config.toml
init_std_qkv = 0.0214
grad_clip = 1.0
train_tokens = 903200000
Each number is 128 + 32 x the weight over the matrix's rms, rounded and kept within 0 to 255. Layers, rows and columns count from 0.

# layer 3 MLP gate, 1536x576, rms 0.0579, rows 32-63, columns 360-431
[[ 85  41 119 109 108  85 150 204 134 120 118  97 123 160 163 143 118 107 122 203 133 139 180 176 125  78 155 154 105  37  86 136 153 159 105 129 140 120 152 124 140 143 138 103 166 132  87 110 137 118 138 127 133 152 157  85 133 127  68 133 145 152 149 154 124 110 161 188 136 110 116 114]
 [139 134 148 187 130 116  92  71 131 138 117 156 141 153 171  66  83  95 103 140 180 122 133 139 127 114 136  54 137 109 158 156  52 133 147 147  98 122 125 192 159 132 143  87  79  51 110 128 135  80 125 139 186 114 158 134 151  80  97 155 142 167 182  78 138  92 143  66 231  96 155 136]
 [ 84 133 122 144 165 128  77 137 120 142 163 154 103 146 178 144 115  74 132 108 168 103 131 120 121 161 160 135 105 101  80 113 101 107  90  61  63  96 182 123 118  70 107 103 101 178 170 157 166 118  74 150 103 123 124 118 113  95 134 208 101 127 163 158  94 160 199 120 115 114 136 144]
 [217 123 104 122  83 166 100 147 115 133 102 116  97 190  99 112 112 138 109 144  80 133 144 133 138 101 143 118 107  78  89 159 155 136 110 165 137 134 131 177 144 147 166 164 125 143 187 107 174 156 140 145 173 128 129 125 152 115 123 148 106 194 109 144  74 114 123  57 172 122 169 196]
 [130 169 221 175 134  86 123 113 172 165  87  91 110 113 118 122 162 127 155 158 138  84 203 145 177 136 128 100 143 168 109 146 123 178 155  72  88 150 188  94 137 144 124 134 127 114 144 179 150 107 116 106 124 128 119 106  71  77 137 125 136  59 126 102 133  84 148 106  93 135 159 120]
 [ 79  94 131 136 132 159 130 122 142 143 104  47 110 141 108 143  81 104 184 119 131 132 123 109 126  57  96 142  90 133 141 151 145 116 124 149  94 120 176 179 119 140 137 144 116 109 117 122 125 148 162 169 147 112 129 147 134 135 133 108 156 170 131 149 116 103 136 106  73  91 138 141]
 [ 92 133 141 122 121 135 134 108  87 122  91 178 149 201 132 163 128 185 197 166 110 131 131 119  94 151 136  95  81  78  88 100 103 140 177 163 129  89 130 151 108 197 120 149 148 141 111 116 147 140 129 151 145 141 179 107 176 180 141 144 124 157 151 165 143  93 146 173 107 131 142  78]
 [120 113 132  94 129  97 145 150 151 104 124 148 104 156 125 113 111 117 105 140 140  31 153 132 170 156 151 149 116 155 120 146 127 148 126 120  50 155 170 121 116 157  86 138 126 104 111 124 116 108 123  88 159 124 166 129 178  56 149 114  92 170 134  98 119 100 128  88 157 127 135 176]
 [113  93 117 125 112  70 127 140 115 187 114 153  68 146  91  60 124 146 151 170 121  14  98  47 135 111  97 154 130 134 195 148 133 110 128 109 114 106 119  99 144  70 149 124 157 108 162 113 147 171  92 119 149 122 183 116 103 144 164 127 172 109 138 172 156 100  99 170 112  90 105 158]
 [162 121 116 147 142 128 133 125 100 189 107 106 103 141 149 170 135 136 127 129 113 150 166 140 135 173 127 137 136  79 129 150 119 114  94 108 128  97  98 141 119 123 157 108 151 150  94  80 149 135 156 157 132 113 108 140 138 102 124  97 116 132 143 203 145 146 143   0 107  93 142 140]
 [ 80 105 116 114 156 141 108 164 103 165 151 149 157 126 123 160 113 147 200 122 124  66  74 130 147 127 129 123 162 133  93 140 115 118 131 158 140 135 126 107 144 186 156 148 135 137 106 129 131 115 138 173 142 132 119 145 108  53  84 125  84 153  87 148 151 127  95  91 155 169 177 156]
 [118 148 137 162 127 120 109 164  67  95 126 134 127 126 164 153 139 155 135 133 170 119  89 119 138 182 136 128 148 171 204 147 118 130 105 123 128 183 103 129 135 128 148 175 117 182 127 130 159  81 141 175 104 174 164 142 134 120 110 140 129 122 125 144 140 113 124 130 139 134 147 159]
 [122 108 135 135  93 128 156 139 108 107 143 145 159 133 178 118 131 164 156  94 107 122 100  89 151  87 101  91 123 158 172 199 108 157 135 130 123 184 125 148 135  97 135  75 140 171 121  89 125 112 125 152 101 128 166 136 164 137 212 152 145 121 158 114  80 117 117 119 178  91 207 129]
 [148 159 127 155 139  83  84 115  91 187  67 158 101 121 161  72 156 129  66 123 160 154  85 172 134 156 144 134 160 111 165 132 152 162 139 141 149 119 113 111 150 107 153  89 126 153  85 104  73  89 124 151 141 144 170 124 131 148 135  96 122 103 126 161 138 154 133 158 127 110 106 122]
 [192  87 138 141 134 142 130 164  86 134 124 100  53  90 142  87 160 131 104 142 123 100 100 147 150 133 163 130 121  45 104 184 150  76 110 109 129 144 167 209 108 136 104 189 124 198 110 121 142 129 119 150 121 127 156 140 112 122 112  95 143 135 118 120  82 117 132 143 150 125 125 123]
 [ 70 133 147 101 117 122 172 112 118 121 148  90 151 166 131 130 117 139 138 107  84 130  87 136 146 141 135  84 118 168 131 127  75 142 114 140  80 165  95 175 166 159 102 156 157 107 100 123 127 193 137 154 169 177  78  88 129 126  62 130 118 111 124 151 135 146 119 141 140 186 116 123]
 [ 87 186 133 115 141 137  85 102 170 109 118  90 144 119 149 125 133 109 113 180 106 181 103 136 147 136 122 123 147 138 135 113 145  81 163 118 121 129 157 101 133 182 101 143  88 132  63 115 153 131 140  84 195  91 155 124 128 135 179 142 109 157 132 124 129 110 146 154 165 116 102 163]
 [ 84 136 129 124 125 145  92  76  80 135 151 119 184 130 166 155 104 140 143 169  94 152 122 138 141 139 110 150 113  88 150 114 155 158 118 184 144 119 100 128 173 140 131 137 145 102 207 138 124 129 137 141 105 153 176 112 121 126 180 103  85 108 114 114  99 110 134 124 126  88 172 156]
 [148 120 134 156 117 129 135 145 193 138  78 143  58 123 149 120  95 145 147 148 102 160 156 144 157 141 116 123 134 121 140 113 130 124 125 123  92 119  72  96 100  78 135 122  90 151 101 130 125  88 151 116  76 151 124  88 111  96  74 195 134 101 211 105  76  42 147  85 220 147 157 102]
 [100  77 123 119 137 127 184 102 120 172  66  81 127 209 176 160 158 179 190 173 129 128 127 124 152 124 145 120 109 150 116 159 108 112 151  94 164  58 115  73 121 112 166 148  99 134  92 112 111  78 161 199 130  67 122 130 140 134 124 110 140 137 102 153 129 128 118 153 119 157  83 169]
 [141 167 135 138 141 107 141 142 107 100 106 141 152 125 112 112 115 144 112 141 104 131 189 138 108 141 134 139 172 140  93 165 170 121 187  68 110 137  98 103  85 110  84  95 127 114 158 127 114  70 123 119 103  42 122 166 112  86 122 103 132  83 107  94 172 142  53 131 127 103 126 120]
 [113 138 126 141 183 124  85 153 166 144 131 139 131 106 149 123 143 141  99 136 137 141 126 135  91  84 199 142 134 133 136 141 134  94 119 103 154  55 104 152 147 170 157  95 155 172  83 134 131 133 123 150 124  97 130 124 175 102 203 124  75 155 167 127 155 132 145 107 127 113 148  93]
 [159 100 134 153 120 139 118 111 115  68 163 143 128 131 136 176 110 172 118 140 184  95 110 166 167 136  85 147 116  81  97 139 132 190  86  97 138 105 152 159 100 163 120 145 149 163 144  90 101 143  97 177 106  85 183 127 148  97 117 110 151 170 115 106  65 119 163 146  82  65 162 187]
 [120 163 141 112  90  87 173 116  66  84 118 100 130 132  84 131 124 154 111 190  95 107 144 132 175 109 112 160  91 109 190 108 116 133 127 125 102  93 193 107  69  76 120  97 129 168 150  96 109 106 169 117 156 151 121 134  48 128 116 134 120  97 117 149 117 146 138 124 120 122 177 137]
 [121  90 140 106 118 120 169 124 126 142 215 122 108 106 130 103  99 108 133  91 137 137 143 175 125 105 120 154 114 124 153 173 130 140  98 103 112  85  79 155 108 124 163 126 156 141 133 124  52 142 112 133  41  47 150  99 180 107 191 102 117 148 132  73 136 130 110 138 104 173 125 151]
 [157 154 175 162 111 142  90 170 178 112 125 120 152 191 102 129 145 137 151  91 125 131 164 138  99 158 161 119 135 137 103 140 144 122 164  92 120 166  87 144  94 113 158 188  94 130  93  87 118 186 117 152 148 168 142 160 148 113  85 128 108 151 155 140  92 151 136 111 161 138 108 188]
 [ 98 115 142  93 124 150 152 120  83 161 162 136 149 182 117 127  96 102 103 106 130 103 112 151 108 148 139 155  72 139 147 112  93 133 140 147 123 142 118 141 115 157 118  81 113 129 133 145 170 100 132 140 136 165 104 131 121 115 129  98 104 119 111 113 123 142 148 159 141 177 126 141]
 [ 61 138 140 113 142 128 159 113 120 122  99 136 186 107 133 153 141  80  98 130 112 139  61 137 124 124 121 209  71 129 121 118 106 135  93 134 102 110 156 125 117 136 152 128  85 156 129 103 109 183  91 147 143 125  84 124  92 146 150 145 105 101  84  98 118 145 114  76 178 135 142 153]
 [103  62 135  95 122 111 141 130  27 112 101 103 110 134 182  60 115  89 198 131 123 141 159 135 170 121  74 144  53 126 125  92 160 138 141 143 140  96 192 122 136  61 165 133 110  98  99  85 116  85 180 136 144 151 140 131  96 122  82 150 122  69 111 102  71 120 161 165 137 107 195 190]
 [ 76 177 121 163 129  96 131  86 200 131 186 134 172 107 126 130  95 144 119 102  92 117 107 152 124  66  71 121 132  42 147  48 122 124 154 132 111 107 101 160 156 130 142 170 187 146 105 118  67 150 171 128 198  92 116  75 115 161 159 164 173 146 113 145 166 137  84 107 118 132 149 151]
 [ 85  53 138 133 174 133 146 138 175 104  78 153 143 119 168  63 129 101 163 151  99 203 135 138  89 102 136 140 108  82 114  67  61  86  82  94 128 106  92 112 128 170  92 138 108 171 102 119  77  90 115 171 116 116 140 130 139 144 167 159 154  82 134 121 118 147 110 124 131 201 171  94]
 [ 97 105 142  85 144 115 129  92  92 148 120 101 130 129 140  94 130 175 142 129 120 144 112 116 144  99 123 131 100  76 110 118  91  99 127 110  98 156 177 117  87  90 142 201 130 157 131 118 123 126 115 100 121  95 137 153 124 139 147 108 169 103 161 102 147 124 110 115 116 139 125 152]]
# layer 3 MLP up, 1536x576, rms 0.0562, rows 32-62, columns 360-431
[[181 173 131 157 172 135  71 150 136 128 180 160 116 141 139 112 144  99 140 146 140  96 153  83 125 140 112 128 130 108  99 107 149 107 165  70 143 156 212 154 184  97  85  89 115 118  74 105  84 108 149 167 147 169 169 138  99 148 145 125 102 140 141 120 119 160 153 132  65 132 109 158]
 [125 140 152 194 116 155 143 187 115 148  89 144 130 132 133 134 123 113 100 112  85 127 156 108 152 126 119 135 131 123 127 140 146 158 152 125 144 117 120 118  46 127 154 145 161 134 126 129  89 160 141 119  94 151 170 103  98 157 116 140 161  92  52 178 116 172 173 121  97 100 143 114]
 [ 95 175  78 130 161 124 122 134  88 126 150 156 143 107 141 123 147  49 126  91 144  84 121  90 133 154 174 172 119  99  93 115 119  67 106 106 115 106 191  72 114  18  69 139 133 180 200 177 167 150  69 115 148 140 124 135 114  81 128 188 109 125 146 169 101 154 152 157  93 169 132 151]
 [102 128 136 104 104 151 122 113 157 110 132 109 190 198 139 130  45 128 121 122 141 131 160 180 120 135  98 135 139  94 135 149  64 137 118  98 143 111  96 127 138 147  91 109 106 155 153 125 157 143 122 123 188 206  57 139 147 153 100 132 148 103 200 190 138 115 104 121 100 134 120 130]
 [131 176 158 146 117  85 120  78 106  83  91 122 101 117 110  82 109  88 137 140 110 111 166 143 153 145 105  90 111 142  81 166 109 160 130 125 105 152 129 110 144 168 124 126 139 163 118 138 163 141 109 101 157 104 127 153 172 137 152 121 149 105 107 134 135  55 159 168 129 119 131 146]
 [113 123 107 129  64 128 145 146 106 127 105 205  88 128 133 191 156 193 206 137 130 125 107 114 122  91  49 119 127 180 160 163 123  87 135  86  69 130 145 125  74 131 115 114 101 169 116 136 121 170 143 146 101  98 138 101 116  99 130 116 117 110 166 157 179 149  20  92 111 109 101 112]
 [133 127 121  54 140 115 109 101 144 124  67 164 142 128 153 139 151  77 152 121 128  93 128 147  90 126 168  72 154 134 173 163 134 103  97 126 133 127 128 101 150 112 147  36 130  81 139 169 145 110  90 117  42 106 147 155  73 195 100 183 123 163 158 128 182 107 139 136 145 141  63  80]
 [159 144 110 138 153 117 122 167  60 163 152 102 118  83 109 128 129 108 150 104  84 150 107 158  61 109 154 137 149  60  84  63 126 149 105 127 160 140 102 120 131 117 202 127 205 155 126 109 138  94 157 139  97 147 127 111 106 171 135  96 149 131 129 123 160 139 145  49  95 142 120  47]
 [106 163 109 140 129 192 129 194 124 143 145 126 212 144 112 174 153  93 135  86 159 122 124 167 114 205 138  98 133 147 111 125  96 168 119 196 116 120 125 201 103 157  98 130 111  98 126 145 101  68 166  80 124 160  70 103 127 185  70 175 138 162 107  65 128 110 108  62 145 121 152 112]
 [160 173  82 115 169 168 137  97 130 168 132 150 111 138 159 110  96 100 175 112 113 140 142  88 125 152 165 132 124 112 137 128 108 119 119  96 162 159  98 139 128 135 106 127 134 144 130 105 101 120 132 148 148 131  91 142 121 101 126  38 104 157 130 192  96 151 106  76 122  86 105 143]
 [158 106 128 141  90  89 171 172 111 172 122 111 149 165  91 146 177 139 114 170 117 142 116 106 138 192 154 167 188  97  95 122 153  70 114 128  77 102 125 169 127 178 134 142 152  88 122 140 137 139 170  61 133 136 142  87 128 107 128 141  78 135  45 100 144 132 147  89 130 141 144 101]
 [104 166 101 166 130 149 196 136  89 111 131 132 159 164 140 162 167 166 182 137  96 132 163 136 153 100  59 141 121  96 100 107 136 162  96 111 151  74 206 129 110 167 159 107 148 157 111 184 153 119 101 103  99 154 116 150 159 130 138 112  96 131 111 117 137 133 107 161 129 131 173 106]
 [133 156 136 164 215 126  94 113 124 107 106 138  97 105 105 161 117 165 140 147 197 138 175 128 154 172 139 156 134  76  94  92  71 116 142 122 152 108 126  85 115 143 105 136 110  60  82 143 127 148  88 113 104 120 141 137  80  45 131 127  66 180 106 183 166 153 103 151  96 170  58  23]
 [124  75 154  82 119 122  83 116 204 122 108 143 123 105 111 135 117 133 162 105 103 189 170 128 166 128 143 111 125 152 126 119 113 114  91 105  87 112  96 140 129 143  64 129 140 112 130  90 162 149 141 139  87 119  89 143 119 174 103 122 144 134  86  97 119 140 143 114 146 118 158  92]
 [153 112 122 169  85 204 158 165  55 108 170 133 127 110 155 126 119 150 145 147 139 117  81 155 112 112  93 133  94 117 124 189 175  63 154 109 107 161  97 135 125 111 174 156 174 177 110 109 141 105  64 155 154 157 136 160 169 141 138 120 137  79 215 114 133 102  63 128 124 128 136 132]
 [ 87 116 129 100  87 162 182 170 105 122 126 109 159 114  94 137 114 159 111  83  69 122 127 120 163 128 114 106 112 185 147 146 131 111 117 137 133  78 152 198 159  90 110 129 127 117 142  88 134 157 147 141 149 142  61 101  58  54 125 127  94 182 138 141  85 122 101 117 145 153 132 134]
 [149 118 135 193  84 100 134 135 110 124 140 144 133 168 130  97 127 123 128 109 152  91 136 131 127 113 124 120 104 113 130 168 146 147  16 141 190 174 100 158 138 179 139  96 226 132 238 139 171 190 127 141  76 136 150 171 147 138 128 107 105 110 125 143  84 128 130 159 145  92 168 193]
 [127 125 146 140 135 135 153 126 176 117 173 118  92 117 143 133  93 135  77 121 130 116 194 155 113 119 119 136 150 125 162 127 126 115  76 111 138 134 108 148 115 138 158 132 105 120  91 141 127 115 127 124  90  64 130 125 192 119 131 137 124 113 118 124 158  88 134 141 112 127 153 151]
 [139 198 114 153 103  98  65 238 172 148  95  75 167 114 136 133 137 112  72 125 139 137 115 142 177 135 116  98 151  82  86 161  86 121 140 131 142  81 147 117 119 158 145 132 156  93 129 101 117  91 111 128 134  85 130  94  85 131 127 161 133 146 157 121 117 125 209 148 101  77 102 103]
 [128 125 128 130  83  85 107 137 163  96  93  92 123  84 102 113 121 150  92 166  99 154 121  86 168 107 173 146 128  28 122 155 152 141 114 131 131 187 124 139 176 159 148 155 133 139 114  98  69  86  94  83  96 110 162 148 142 146 144 118 101 118 151 122 165 102 224 142  80  83 115 115]
 [113 113 147 119 118 131 145 171  79 136 166 167 151 175 120  85  94 165 115 153 158 110 147 132 127 158 135 149  99 148  76  91 165 161 124 126  77 135 123  98 131 140 141 118 126 165 136 157 104 156 132 103 150 110 163 143 147  69  81 106 141  87 141 165 127 118 113 161 151  64 133 162]
 [105 112 119 162  80 107 131 103 113 125 125 103  82 141 161 185 134 122 110 190 130 148 172 105 131  96 164 155 118 150 146 116 122  60 150 153 177 111 172 137 116 118 107 125 144 110 138  79  78 157 108 125 115 128 137 186 133  94 124 141 160 107 102 168 130 138 134 110 108  79 115 115]
 [186  80 132 141 145 122 113 144 128 188  86 178 186 196 126 131 126 201  78  74 111 173 161 144 128  72 131 137 126  21 115 148 116 122  94 122 114 142 140 120  99  73  93 150 130 136 103 138 154 126 133 143 126  96  96 100 205  88 143  75 143 143 156 160  88 115  87 158 120 121 140 170]
 [115 109 114 129  88 170 164 111 156 149 150 133 137 102 154 143 159  60 120 120 160  83 117 151  66 133 148 100 152 145 121 111 109 144 122 150 141 127 125 116 103 123 119 138 131 150 122 151 126 140 119 110  86 123 114 117 159 115 146 136 143  90 104 127 115 143 106 103 126 101 126  29]
 [114 170 129 120 134 145  55 138 127 138  56  93 135 127 122 141 183 143 107 152 127 137 112  74 133 119 124 134 161  93 102  96 112 126 156 143 138 149 150 147 160 109 117 147 115 120 129 112 164  65 154 115 219 207  98 137  50 182 100 138 126  78 104 178  87 145 145  61 171  91 140 107]
 [131 112 136 122 131 143 178 118 119 151 157 142 101  97 121 121 184 109 128 199  88 155 132 148 167 154 112 167 102  94 152 135 118 144 147 134  94  94  96 117 160 136 138 117 170 149 120 193 145 136   6  10 129 104 156 142  80 121 131 132 176 194 187 145 136 114 138 158 156 146 138 124]
 [118 121 110 100 127 115 119 157  79 113  99 119  85 138 117 153  94 107 110 156 141 112 113 149 156 146 152  71 124 183  87 199 174 180 158 114 141  95 116 144 119 153  77 153 110  92 128 140 111 134 150  98 111  93 145 146 119 126 157 123  45 109 155  61 111 158 128 134 104 122 148 116]
 [131 120 137 138 141  95 103 134 171 185 100 154 133 111 172 128 139  70 157 111 131 198 140 160 175 108 165 143 130  97 129 112 100 144 116 100 110 115 127 145 173 141 150 115 102 107 112 138 110 162 112  94  58 146 125 185  66 133  96 182 154 128 109 105  78 125  75 134 112 117 139 110]
 [ 68 106 129  85 183 128  98 170  68 173 126 167 176 167 208 122 157 105 140  52 139 108 160 202 150  77 131 197 106 115 180 187 129 111 112 152  85 105  80 158 186 158 158 108  71 114  73 126 119 116 150 167  56 158 150  92 111  92 130  87 164 122 140 155  92 178 138  86 146 104 118 182]
 [159 111 123 149 112 116 107 120  87 129  39 108 104 129 132 121 143 167 163  73 129 111 158 151 102 148 136 116 109  54 119  85 193  77 133 139 175 112 104 150 154 112 130  39 143 136 149 165 115 120 168 144 182 156 137 126 146 159 122 136 108 163 132 134 158 126 145  52 111 130 121 145]
 [149  98 128 140 168 159  93  84 130  98 142  71  74 175 122 119 212  52 137 140 171 112 133 180 123 140 169 107 111  92 105 122 171 194 104 113 100 115 141 143 129  97 107 151 156  95 158 151 125 100 142 135 125 122 130 136 166 127 119 185 183 143 128 162 120 115 123 118 134 126 115 103]]
# layer 3 MLP down (transposed), 1536x576, rms 0.0529, rows 32-62, columns 360-431
[[149 205  45 161 133 103 113  89 173 159 154 138 126 181 137 159 173  73 137 152 108 125 174 151 120 170  42 115  71 116  98 130 143 151 123  93 106 139 192 217 126 152  92 117 114 117 110 145 107 158 129 110 156 163 115 150 150 141 150  98 115 151 142 142 139 102 171 118 110  70 108 108]
 [109 172 193 119 107 102  96 208 171 139 115  83 144 136 141  99 123 102 102  95 134 140 141 197 134 198 142 169 127 113  71 122 154 142 156 106 147 120  58 110  91 164 137 138 136 201 141 143 167  93 151 138  87 136 128  80  87 184 129 103 146 157  84 145  92 136  87 162  94  90 152 140]
 [128 120   0 149 133 107 124 117 123 142 114 138 125  77 126 174 128  38  98 119 147 136 142 112  87 198 169 122 142 152  98 130 113 113 100  80  98  79 199  96 153  29 103 134  95 118 191 239 200 186 133 107 138 100 106 150 128 141 138 189 101 139 140 182 115 158 119 136 105 119  97 166]
 [112 143   0 105 103  89 151 102 136 130 133 159 123 155 158 133  73 153 118 131 143 139 164 139 137 142 120 106 105 170 111 135  88  66 175  73 135 153 107 124  87 157 129 112 117 118 123 112 113 135 111 152  89 161  96 126  83 147 138  89 118  70 133 135 156 128 152 119 121 133 119 128]
 [120 143 255 122  93  59 119 115 122 102 104 134 100 148 122 118 119 114 126 156 124  93 138 136 109 132 118 100 169 116 142 150  92 159 131 137 104 135 144 132 161 130 153 121 164 131 134 137 177 129 132  79 137 136  79 151 148 152 129 118 147  96  97 130 154 105 116 171 131 116 127 140]
 [130 109 126 138 130  96 110  96 121 138 115 141 117 151  97 171  58 173 157 112 139  87 147 113  92 104 125 122 128 121 146 185 157 118 221 116 105 158 165 110  96 117 133 130 123 146 147 155 122 156 189 126 127 152  87  70  85 147 110  84  67 150 121 173 110  62  86 108 148  97 129 145]
 [133 123  61 116 115  93 171 127 147 153 108 101  88  99  63 100 111  85 109 168 131 127 126 121 118  70 131  95 163 176 149 122 191 144  60 121 147 152 121 142 145  70 145 105 102 121 136 159 120  77 101 148  27  82  80 116 119 124  91 142 145 114 181 152 149 165 132  87 188 184 158 157]
 [147 101 255 141 157 118 106 154 138 167 173 107 123 104 117 133 119 169 141 125 136 156  45 109 131  78 123 153 131 138 113 143 149 139 138 117 155 129 126 153 171 113 105  80 135 159 129 147 128 107 138 129 125 172  94 114  71 152 167 136 134 113 137 132 140 161 106 104 133 151 102 125]
 [133 111 247 134 171 180 150 147 114  98 163 129 154 127 138 181 109 114 115  58 139 144 133 125 128 102 144  94 117 144 107 104 152 180 127 153 126 124 171 172 113 141 131 137 163 159 127 179 147 109 162 125 123 142 108 148 128 106 171 153  47 129 143  96 104 119 134  79 172 143 170 123]
 [113 123   0 136  86 135 124 132 130  92 165 127 136 111 138 149  90 164 144 158 152 160  96 115 153 151 121 128 112 175 141 116 107 102 129 116 106 137 121 149  92 106  91 157  99 129 123 100  91 161 126 137 122 109 123 165 125 131  93 129 137 117  75 102 136 143 119 125 164 119 111 142]
 [ 99 128  19 138 135 143 137 102 127 184  79 137 105 134 156 120 115  98 107 116 156 205 106  82 152 174 148 176 134  69  89 121  86 122 112 159 156 139 110 163 153 141 116 120 140  97  91 134 182 121 114 112 139 144 119 130 117 140 135 142  84  98 134 111 144 147 162 171 203 162 116  79]
 [103 127 191  69 102 154 165  88  88 131 100 142 118 138 146  85 171 159 153 114 103 129 180 130 149  88 128 154  66 123  75  89  96 116 114  91 109 117 126 124 147 112 101  98 101  96 123 160 102 144 125 104 158 106  72 130 132 118 165 119 151  97 124 130 132 150 101 140 130 103  73  88]
 [140 169 230 139 186 138  64 132  84  43 127 110 124  85 122 126 143  98 108 112 123 128 196 130  86 151 125 147  66 124  79 120 101 139 132 182 136  71 116 130 155 151 124 184 112  88 140 167  86 142  67 110  75 139  76 113  76  76 138 133  69 120 136 149 191 178 119 104 187 153 103  28]
 [129  91 255 108 119 122  90 108 158 113 116 151 146 129 127 147 102 118 146 164 123 148 156  98 129 117 125  86 151 153 170 156 125 116 125 167  71 106  72 178 107 143  52 140 120 140  91 151 191 153 125 140 101 143 142 124 104 122 109 134 116 105 116 143  52 126 128 124 167 111 183 152]
 [177  99 102 155 106 141 129 146 137 117 147 138  89  96 129 111 188 140 134 131 120 112 131 187 123 124 152 136 148 126 114 171 104  76 110 109 111 186 153 174 144 178 122 210 143 202 135 135 124  98  69  98 124 187 113 170 130 127 109  89 185 129 121 124 123 118 108 155 114  94 123  93]
 [134 117  23 108 176  79 182 107 139 148 133 103 116 106  87 130 175 132 119 125 142 100 157 110 190 117  91 121  93 150 102 130 120 130 143 125 124 115 170 107 155 101 158 180 136 156 120 160 148 103 147 144  96  95 136 122  87 111 207 121 137 138 109 151 125 106 205 109 156 149 139  73]
 [113 148 255  71 114  76 154 137 137 156 176 146 150 131  69 129 169 103 113 131 143 128 173 176 145  93 117 151 127 122 122 153 183 195 124 117 149 137 170 117 128 104 101 128 136 125 145 141  51 141 120 168 113 139 165 187 143 119 165  99 153 123 159 141 111 107 182 166 177 156 146 107]
 [ 71 134 150 117 130 138 182 114 109 144  98 146 100 102 142 120 113 108 136 122 138 107 122 125  91 156 140  90 165  91 140 141 110 148 126 128 115 117 119 136 133 140  98 139 140 137 136 172 163 174 138 141 136 143 187 143 157 135 130  65  97 160 131 159 156 151 147 172 113 133  98 128]
 [172 129  50 118 110 132  97 197 165 125 115 132 144 133 122 155 201 124 130 160 175 184  82 172 161 158 108 122 236 102  76 112 120 151 124 159 132  77  97 178 120 126 109 115 137 142 140 118 145 103 134 147 165  57 111 134  79 106 110 161 132 151  94 189 162  98 175 154 101  51 167 131]
 [111  41   0 125 148  72  88 111 121 133  93  99 101 163 158 176 167 163 181 165 125 102 138  71 102  74 125 145  84 125 155 136 103 117 116 162 177 169 197  86 176 149 132 125 162  91 105  57  82  94 105  82 142  63 135 146 154 143 135 108 113 122  80  90 132 178 170 104 127 124 143 162]
 [180 175 194 174 163 102 113 210 118  77 139 102 149  46 132  81  75 138 122 146 105 136 138 128 118 147 121 161 129  96 125 131 150 124 135 143 123 181 110 115 146 128 110  62 137 145 123 114 122 103 123 138 123 128 159 114 161 128  89  64  83 156 150 132 140 120 108 125 139  93  96 137]
 [112  64 126 141 162 162  94 124 129 165 117 132 120  86 137 105 107 163 121 162  89 115 116  67 194  82 112 157 147 156 146 146 128 116 127 137 151 113 130 102 163 107 135 162 153 136 156 155  98 122 122 110  20 130  91 164 117 135 154 112 108 126 138 123  60 153  89 154  95 137  78 101]
 [150 108   0 105  93 149 162  92 101 173  88 112 153 158 111 121 120 117  58 145 141 118 145 183 124 114 149 105 158  84 120  80 102 117 118 125  98 122 125 126 129 105 117 109 150 119 123 151 162 132 129 142 106 106 111 120 151 157 130 127 164 162 116 112  90 123 180 153  55  86 139 131]
 [138 136 255 146 143 146 124  91 146  87 112 106 132 126 155 146 137 128 145 153  86 125 103  28 132 157 127 142  81 145 118  97 140 126  93 114 177 124 112 133 171  86 148 129 169 109 116 119 146 121 109 114 111 159 144 135 124  70 111 121 137 130 152 132 101 158 132 166 162  98  89 144]
 [ 96 134 255 122 107 123 104 105 130  99 119 144 120 145 109 135 157 131  77 145 130 142 104  94 108 114 164  90 138 145 124 159 112 140 170 142 127 165 132 165  98 126 133 124 104 128 174 184 135 123 128 138 187 125 153 162  93 114 173 162 135 128 150 132 132 149 159  82 137 121 110  82]
 [134  99 255 186 125 131 131 155 158  71 147 150 104 205  99 153 132 112 134 117 109 143  84 104  91 178 121 100 105 155 115 180  91 158 102 122 141  99 105 107  97 154 113 114 107 119 120 128 150 135 124 168 120 130 158 136 113 122 146 133  39 121 125 146 137 145  88 145 111 104 108  63]
 [185 158  85 107 157 107 166 111 111 113 122  91 168 138 131 137  60 127 110 136 125 143 184 146 125 161 151 139 138 118 160 134 156 119 123  53 118 165  97 167 115 125  99 153 134 157 130 134  69 138 150 143  86 131  88 182 173 158 219 158 116 119  86 101 123 117 128 124  95 128 160 164]
 [128 142 110 145 106 116 112 154 130 140 145 167 126 116 162 127 140 134 147 129 124 114 141 162 184  77 142  82 137 121 148 120 168 123  89 149 157 130  80 159 142  90 139 106 153 118 166 120 140 110 169 133 198 145 135 135 169 126  79 130 182 103 128  94 122  77 121 147 103 170  93 133]
 [ 86  68   0 101 141 105 152 142 119 170  91 207 137 164 144 137 132 151 211  94 131 121 135 201 140 107 165 124 108 100 144 158 190 112 116 135 143 113  41 162 179 154 154  83 130 154  79 100 145 158  98 171  97  92 150 131 146 103 124 136 197  93 124 122 117 141 109  78 139 185  78 154]
 [114 126  92 140 128 104 115 129 115 144 113 172 116  68 131 127 120 155  91 127 129 105 121 131 104 177 122 136 128 169  76 128 126 105 174 169 154 114 147 110 139  89 135  99 104 133 148 109 139 161 153 114  97 131  90 128 166 188 118 143 145 157 120 128 152  77 125 124 122 224 136  88]
 [113 136  69 121 152  89 108 116  80 133 229 126 100 220  87 128 105 149 158 141 151 157 134 160  96 190 126  79 132 194 166 153 135 140 163 181 148 142 116 180 135 122 162 126 132 108 126 196  96 124 104  83 122 116  64 129 183 131  87 137 132 144 124 139 128  26 117 124 162 106 114 215]]